Weights of a small transformer language model: vocabulary 8192.
Each number is 50 + 12 x the weight over its row's rms, rounded and kept within 0 to 99. Layers, rows and columns count from 0. The size before them is the row's rms in percent of the matrix's.

# layer 5 MLP gate, 1344x512, rms 0.099, rows 934-950, columns 192-255
105:61 40 59 48 50 37 56 43 72 11 61 63 53 67 77 48 32 48 51 51 47 55 38 41 38 64 45 59 69 53 55 50 59 53 41 68 51 44 61 45 49 44 56 68 36 74 51 48 45 43 41 57 70 47 46 55 52 38 52 53 57 61 37 49
116:35 60 47 39 46 51 62 37 42 63 63 67 42 23 48 60 51 36 40 38 60 60 50 44 46 60 60 65 49 51 25 51 63 63 50 49 47 50 60 65 54 65 40 53 58 58 63 36 62 45 56 60 58 40 66 62 48 36 54 21 55 60 45 42
096:32 29 46 54 50 45 52 51 86 44 45 66 54 65 38 60 60 50 59 70 49 46 46 36 56 52 55 47 47 46 47 50 59 45 45 45 46 56 47 52 47 58 43 57 47 32 61 33 44 61 64 56 73 50 38 68 43 60 46 35 43 52 52 35
126:40 58 54 53 32 46 56 52 61 55 66 57 69 48 58 40 73 62 28 57 50 42 34 47 71 49 37 45 32 52 69 35 38 42 39 45 52 41 41 53 54 43 40 36 65 42 56 50 58 52 39 28 57 47 51 62 61 57 34 43 34 63 56 51
095:62 47 54 49 55 38 61 39 53 54 39 46 58 43 42 63 49 39 54 54 29 53 62 69 48 48 64 63 35 72 25 35 57 45 58 50 56 62 63 35 43 57 71 41 51 59 48 42 47 54 24 40 37 45 25 67 59 32 31 49 52 55 49 54
096:43 38 46 66 39 58 40 47 64 29 68 43 26 52 47 68 32 80 39 85 57 81 71 43 51 60 38 43 48 41 27 70 48 60 49 42 60 45 56 41 55 61 34 52 48 30 57 60 57 51 44 64 48 57 38 53 61 48 55 50 38 55 48 57
100:55 33 32 43 63 53 65 45 39 40 44 60 59 52 49 63 50 47 53 36 47 54 41 39 68 54 59 50 43 51 39 50 49 48 33 67 52 54 50 41 66 53 36 54 62 42 25 66 66 62 40 36 51 50 65 59 42 51 56 36 57 37 59 33
095:70 49 47 34 30 43 42 50 57 61 56 46 34 62 63 72 63 51 44 49 52 57 62 54 34 33 60 60 62 41 60 55 69 39 38 31 30 38 52 48 46 60 45 58 69 51 48 36 35 71 54 48 54 47 61 52 46 80 87 52 95 49 69 64
096:50 46 45 57 47 52 45 28 48 32 61 34 53 36 50 52 58 55 46 42 57 50 66 16 32 31 51 67 33 67 40 47 53 30 52 43 42 61 52 54 47 59 68 47 45 36 54 16 42 42 51 41 41 43 74 32 43 85 52 35 36 65 40 27
102:33 39 55 66 48 62 41 52 54 54 69 42 61 50 69 49 43 37 63 69 32 41 54 50 52 52 52 67 44 35 74 52 44 48 46 62 57 52 61 56 50 40 61 52 55 59 45 43 41 40 66 33 52 53 55 37 30 46 63 38 36 36 50 52
098:70 45 58 40 60 49 59 30 62 53 38 69 57 58 38 53 54 45 46 45 56 45 36 55 50 44 34 70 67 41 53 51 50 55 43 57 63 53 63 64 46 55 52 60 52 48 49 52 66 42 60 35 35 71 50 61 45 35 67 56 29 36 47 55
101:50 29 59 49 57 33 36 47 61 48 63 52 54 40 28 54 45 37 48 49 40 60 54 38 53 50 42 35 73 29 46 44 55 49 47 58 44 61 57 45 59 43 28 36 36 52 41 30 65 51 65 69 68 33 38 55 71 60 44 72 78 60 51 55
091:57 38 62 44 60 50 28 41 50 65 52 41 60 50 49 49 52 65 51 50 59 51 63 62 52 56 47 65 54 20 60 44 59 36 57 53 61 40 74 23 49 60 46 44 78 27 40 51 61 54 75 77 53 44 51 35 61 65 62 56 47 44 73 53
092:46 54 45 48 39 48 47 63 52 35 70 51 59 65 65 40 56 64 47 54 58 59 46 70 36 47 54 36 53 50 51 60 42 48 24 36 65 55 61 52 41 55 54 53 53 50 38 26 60 53 19 60 32 57 75 73 54 51 39 32 57 67 52 49
099:53 42 29 34 47 45 33 44 48 49 51 52 52 73 48 42 53 63 40 51 64 51 37 57 42 43 42 62 51 57 74 41 46 39 53 82 57 71 73 54 28 53 43 40 76 40 45 59 45 39 54 30 67 54 39 55 56 61 57 62 58 52 63 19
098:44 41 68 32 32 51 56 55 67 73 52 41 71 31 44 59 62 64 36 66 55 47 54 50 54 53 73 69 35 65 63 57 70 43 60 58 51 62 58 46 69 56 21 73 56 63 52 57 46 52 39 55 48 60 51 38 43 60 45 51 53 45 57 37
103:50 50 62 60 63 37 46 49 42 60 75 38 55 53 48 71 37 43 65 47 48 56 45 53 53 39 53 38 46 42 58 49 48 56 33 38 50 24 78 55 63 45 46 68 47 45 43 53 60 47 32 56 39 35 60 57 49 33 52 43 52 52 57 46
# layer 5 MLP up, 1344x512, rms 0.102, rows 934-950, columns 192-255
102:52 43 54 50 50 42 57 36 52 54 48 39 64 55 57 54 45 50 38 71 50 35 40 51 58 55 36 79 72 54 53 41 74 30 64 35 40 49 46 36 27 51 28 52 43 66 28 56 29 68 32 53 50 58 46 49 56 69 58 37 65 43 49 70
118:66 46 57 60 58 46 31 40 64 55 60 46 57 47 46 47 72 57 52 58 59 26 64 40 48 60 44 62 34 41 72 43 60 54 26 55 46 38 30 35 54 29 44 57 57 50 60 59 47 77 36 68 57 30 52 62 62 58 41 55 67 66 61 58
098:33 51 45 51 32 52 71 54 75 47 67 39 57 72 51 41 58 44 46 62 62 36 68 64 56 32 27 51 64 46 28 37 64 55 40 53 44 36 48 67 54 66 34 47 64 82 51 44 51 56 51 51 64 45 70 40 58 61 51 46 39 44 64 51
132:54 47 70 53 67 54 42 41 35 53 25 41 47 61 64 47 51 32 57 60 56 44 88 48 41 45 72 40 78 75 20 67 66 39 55 51 36 46 43 62 54 45 47 66 24 56 50 44 56 43 51 66 60 41 57 35 60 36 63 57 66 35 54 47
096:55 46 53 65 49 41 41 35 57 65 56 51 52 65 69 57 45 38 52 62 59 34 44 52 51 53 41 51 62 55 67 55 70 64 53 42 60 55 56 35 57 53 39 48 29 40 62 41 63 58 62 41 49 65 84 77 40 59 45 42 29 36 33 46
097:70 68 71 49 58 54 49 34 59 62 76 35 58 51 50 41 45 67 41 47 48 53 47 51 38 54 52 36 62 50 38 38 61 40 66 55 41 61 76 72 43 55 37 54 53 60 63 33 37 30 49 43 30 61 56 57 34 31 75 75 39 46 63 45
102:47 57 60 63 51 61 08 47 65 32 25 56 45 39 61 52 47 47 54 53 40 49 49 55 51 37 43 64 62 37 30 49 67 49 34 56 55 51 58 53 13 30 69 55 49 53 56 35 44 41 29 65 47 64 26 33 31 40 63 52 54 44 51 46
093:38 59 51 79 53 54 44 45 44 51 51 36 55 52 51 43 57 59 64 38 17 27 67 59 42 49 27 62 45 60 50 44 60 57 58 54 71 55 48 57 58 44 52 44 53 49 54 63 53 63 66 40 40 51 54 63 45 55 54 50 40 56 58 41
102:44 44 34 58 25 50 61 41 46 24 79 56 61 42 57 41 50 44 74 51 56 71 57 64 49 46 60 50 72 34 58 46 56 39 66 46 38 57 39 34 68 53 55 57 32 53 45 62 72 54 58 59 67 50 55 54 39 53 59 48 53 47 45 51
100:56 51 58 33 66 73 61 58 38 41 64 27 52 40 30 56 32 50 71 61 47 56 60 37 39 57 44 66 61 36 44 59 46 52 38 43 59 55 37 62 32 28 41 80 62 38 53 53 67 41 50 50 59 33 38 45 64 47 60 56 63 25 55 34
095:70 33 49 51 55 48 39 38 37 22 52 60 47 55 44 57 39 57 45 58 56 52 44 68 48 52 31 94 61 55 45 46 43 52 41 56 43 46 72 59 45 57 47 59 62 55 47 57 62 49 64 41 42 44 32 61 44 22 48 48 35 62 38 53
098:68 63 45 22 52 28 43 57 43 67 52 63 34 26 53 49 54 53 40 51 50 50 30 45 42 38 64 70 36 37 38 42 38 47 41 59 44 56 59 49 69 59 39 47 52 59 68 48 62 76 60 50 75 69 68 57 56 62 46 55 62 66 55 54
093:42 34 49 20 44 47 41 42 49 45 60 72 38 42 44 39 59 51 57 65 47 39 78 54 63 49 53 45 58 25 51 49 30 62 63 31 47 55 57 34 52 47 30 51 77 41 40 69 52 55 58 59 56 23 53 50 65 20 57 52 52 49 72 47
096:38 44 32 60 56 54 38 44 58 48 59 70 59 43 51 67 56 17 53 60 64 54 57 42 59 50 53 30 51 50 56 46 54 48 59 36 45 38 54 48 47 53 69 39 64 60 70 64 32 39 51 53 66 76 68 53 39 48 52 67 62 39 41 62
098:62 62 21 38 57 57 34 62 48 40 62 38 51 60 75 47 35 73 64 46 58 53 76 60 44 51 54 66 44 28 46 25 55 42 39 78 60 52 70 46 27 50 58 38 61 56 73 43 53 40 48 36 61 51 45 51 39 42 46 52 52 60 56 27
094:51 65 44 52 56 54 62 49 62 55 53 54 53 18 62 53 49 30 49 59 48 69 43 62 59 45 45 71 35 67 59 55 55 35 51 47 53 22 51 43 61 47 39 67 46 63 41 50 46 47 40 53 72 54 46 70 50 43 57 57 61 74 60 34
106:53 63 47 42 23 49 74 53 37 60 39 55 53 33 35 41 63 64 51 46 61 59 65 54 30 61 47 58 47 54 41 52 49 62 30 41 79 34 67 49 49 26 44 43 32 28 51 48 80 45 61 52 42 45 34 54 52 61 49 57 47 28 48 42
# layer 5 MLP down (transposed), 1344x512, rms 0.0928, rows 934-950, columns 192-255
102:54 45 42 62 35 64 50 55 42 52 43 44 52 69 50 54 48 50 64 39 50 46 59 54 60 78 31 28 53 59 55 29 23 52 54 44 36 58 60 46 40 60 59 64 38 53 49 59 43 38 52 39 37 32 42 45 50 61 69 49 59 62 67 58
112:52 62 16 66 73 36 43 36 53 53 49 39 39 61 71 50 48 51 43 54 73 56 64 60 48 44 47 43 47 44 54 31 78 38 44 46 41 50 59 61 46 35 37 48 72 32 44 54 54 34 50 83 41 29 47 17 64 47 63 43 48 53 63 61
097:32 52 45 38 36 35 50 51 63 59 45 62 39 57 49 70 41 46 53 33 49 46 45 64 63 52 45 60 45 49 37 57 38 49 63 61 48 37 43 40 52 41 41 49 59 71 70 41 43 58 58 70 50 57 75 46 56 38 37 27 27 37 63 24
114:32 79 64 58 74 63 52 39 42 52 69 44 67 78 67 57 47 46 41 62 27 52 37 42 63 46 48 50 53 64 41 65 42 48 48 49 53 47 55 49 54 43 07 68 42 62 44 36 55 43 64 30 77 56 51 34 41 56 42 33 48 60 44 64
093:45 74 47 43 58 51 49 54 53 51 62 63 49 36 40 47 47 51 51 43 68 73 39 34 53 46 59 70 56 72 74 53 54 40 29 53 58 54 46 52 54 26 54 32 56 63 84 49 34 45 51 34 53 46 65 63 49 49 54 70 51 53 66 53
091:67 46 30 50 67 38 29 44 67 50 48 70 81 58 54 65 38 27 45 64 49 58 59 53 37 69 67 37 53 45 62 58 64 54 71 42 70 61 46 64 45 40 10 53 59 50 57 46 56 79 52 50 60 63 47 41 44 49 50 47 41 31 44 69
104:65 71 61 36 47 54 48 55 71 58 50 63 47 38 65 57 28 34 43 26 45 52 40 51 46 50 69 45 47 71 39 44 61 54 52 50 47 39 56 49 42 38 58 28 66 68 36 50 50 50 70 46 51 49 61 25 64 59 45 51 55 57 38 57
096:38 61 50 19 73 56 54 59 34 40 41 62 47 68 71 38 61 43 16 44 52 39 61 59 57 57 55 36 65 40 74 39 65 52 51 33 47 49 44 44 60 52 53 40 55 57 48 49 71 54 34 57 72 58 64 51 49 44 37 46 63 27 62 59
097:51 19 65 39 52 50 47 46 47 44 39 60 45 65 56 63 64 63 43 50 57 61 58 41 56 55 52 37 43 64 37 41 42 57 55 78 55 50 50 41 50 44 54 43 33 53 54 63 58 46 37 40 53 41 55 36 36 45 27 64 38 52 63 57
098:35 56 52 39 66 66 40 56 56 62 59 69 45 66 69 46 26 64 48 59 65 56 40 46 38 45 65 48 28 14 43 56 24 29 38 47 44 56 62 51 65 42 49 44 59 49 57 68 72 48 35 45 50 60 54 57 45 46 51 67 40 28 37 43
105:40 41 54 63 68 59 52 67 63 37 51 48 46 46 34 53 51 63 72 35 42 56 53 59 61 57 46 29 33 56 41 65 38 55 48 52 68 40 40 67 60 49 56 42 78 40 27 62 31 53 59 49 48 82 40 55 53 46 48 54 56 45 49 68
100:27 53 58 68 59 72 50 55 60 49 52 37 38 29 52 51 69 63 51 73 57 46 62 57 40 62 64 71 37 34 60 71 29 36 44 49 42 51 43 41 72 43 61 56 33 48 48 49 46 37 57 68 40 46 62 57 25 47 65 42 46 46 22 35
092:45 41 57 60 56 80 43 41 40 49 34 37 62 56 71 81 66 65 41 52 66 41 51 26 44 55 51 55 48 51 36 48 51 57 45 51 61 55 38 60 40 44 54 47 38 52 50 52 61 37 56 64 37 42 32 45 55 55 39 38 51 49 28 30
103:45 51 31 47 74 48 50 39 46 50 55 28 36 40 72 58 45 63 41 45 52 62 58 39 37 48 47 57 41 62 62 47 33 50 52 21 59 31 46 36 35 48 48 45 34 58 44 58 58 68 53 57 69 34 64 37 44 63 59 60 60 54 51 41
098:25 60 07 45 45 34 32 20 39 45 39 64 54 60 51 66 68 39 60 53 19 53 53 59 51 37 36 28 36 50 45 51 50 39 60 51 47 48 52 43 36 71 41 35 38 48 38 59 44 56 28 61 39 45 70 55 45 46 44 60 33 37 39 37
098:31 43 65 61 37 52 46 63 51 78 45 27 55 42 42 50 46 33 34 37 50 54 38 52 55 50 47 69 68 39 53 59 41 27 64 52 40 62 51 34 52 55 40 59 48 71 57 47 57 57 33 51 38 51 53 60 38 61 63 34 45 46 58 41
104:63 64 47 55 49 51 64 59 47 38 57 78 75 41 42 45 47 56 59 61 61 55 55 41 63 66 45 64 57 52 32 35 58 45 37 40 51 45 30 37 22 48 65 51 26 64 61 56 33 60 54 70 57 54 50 61 63 53 46 54 59 71 39 59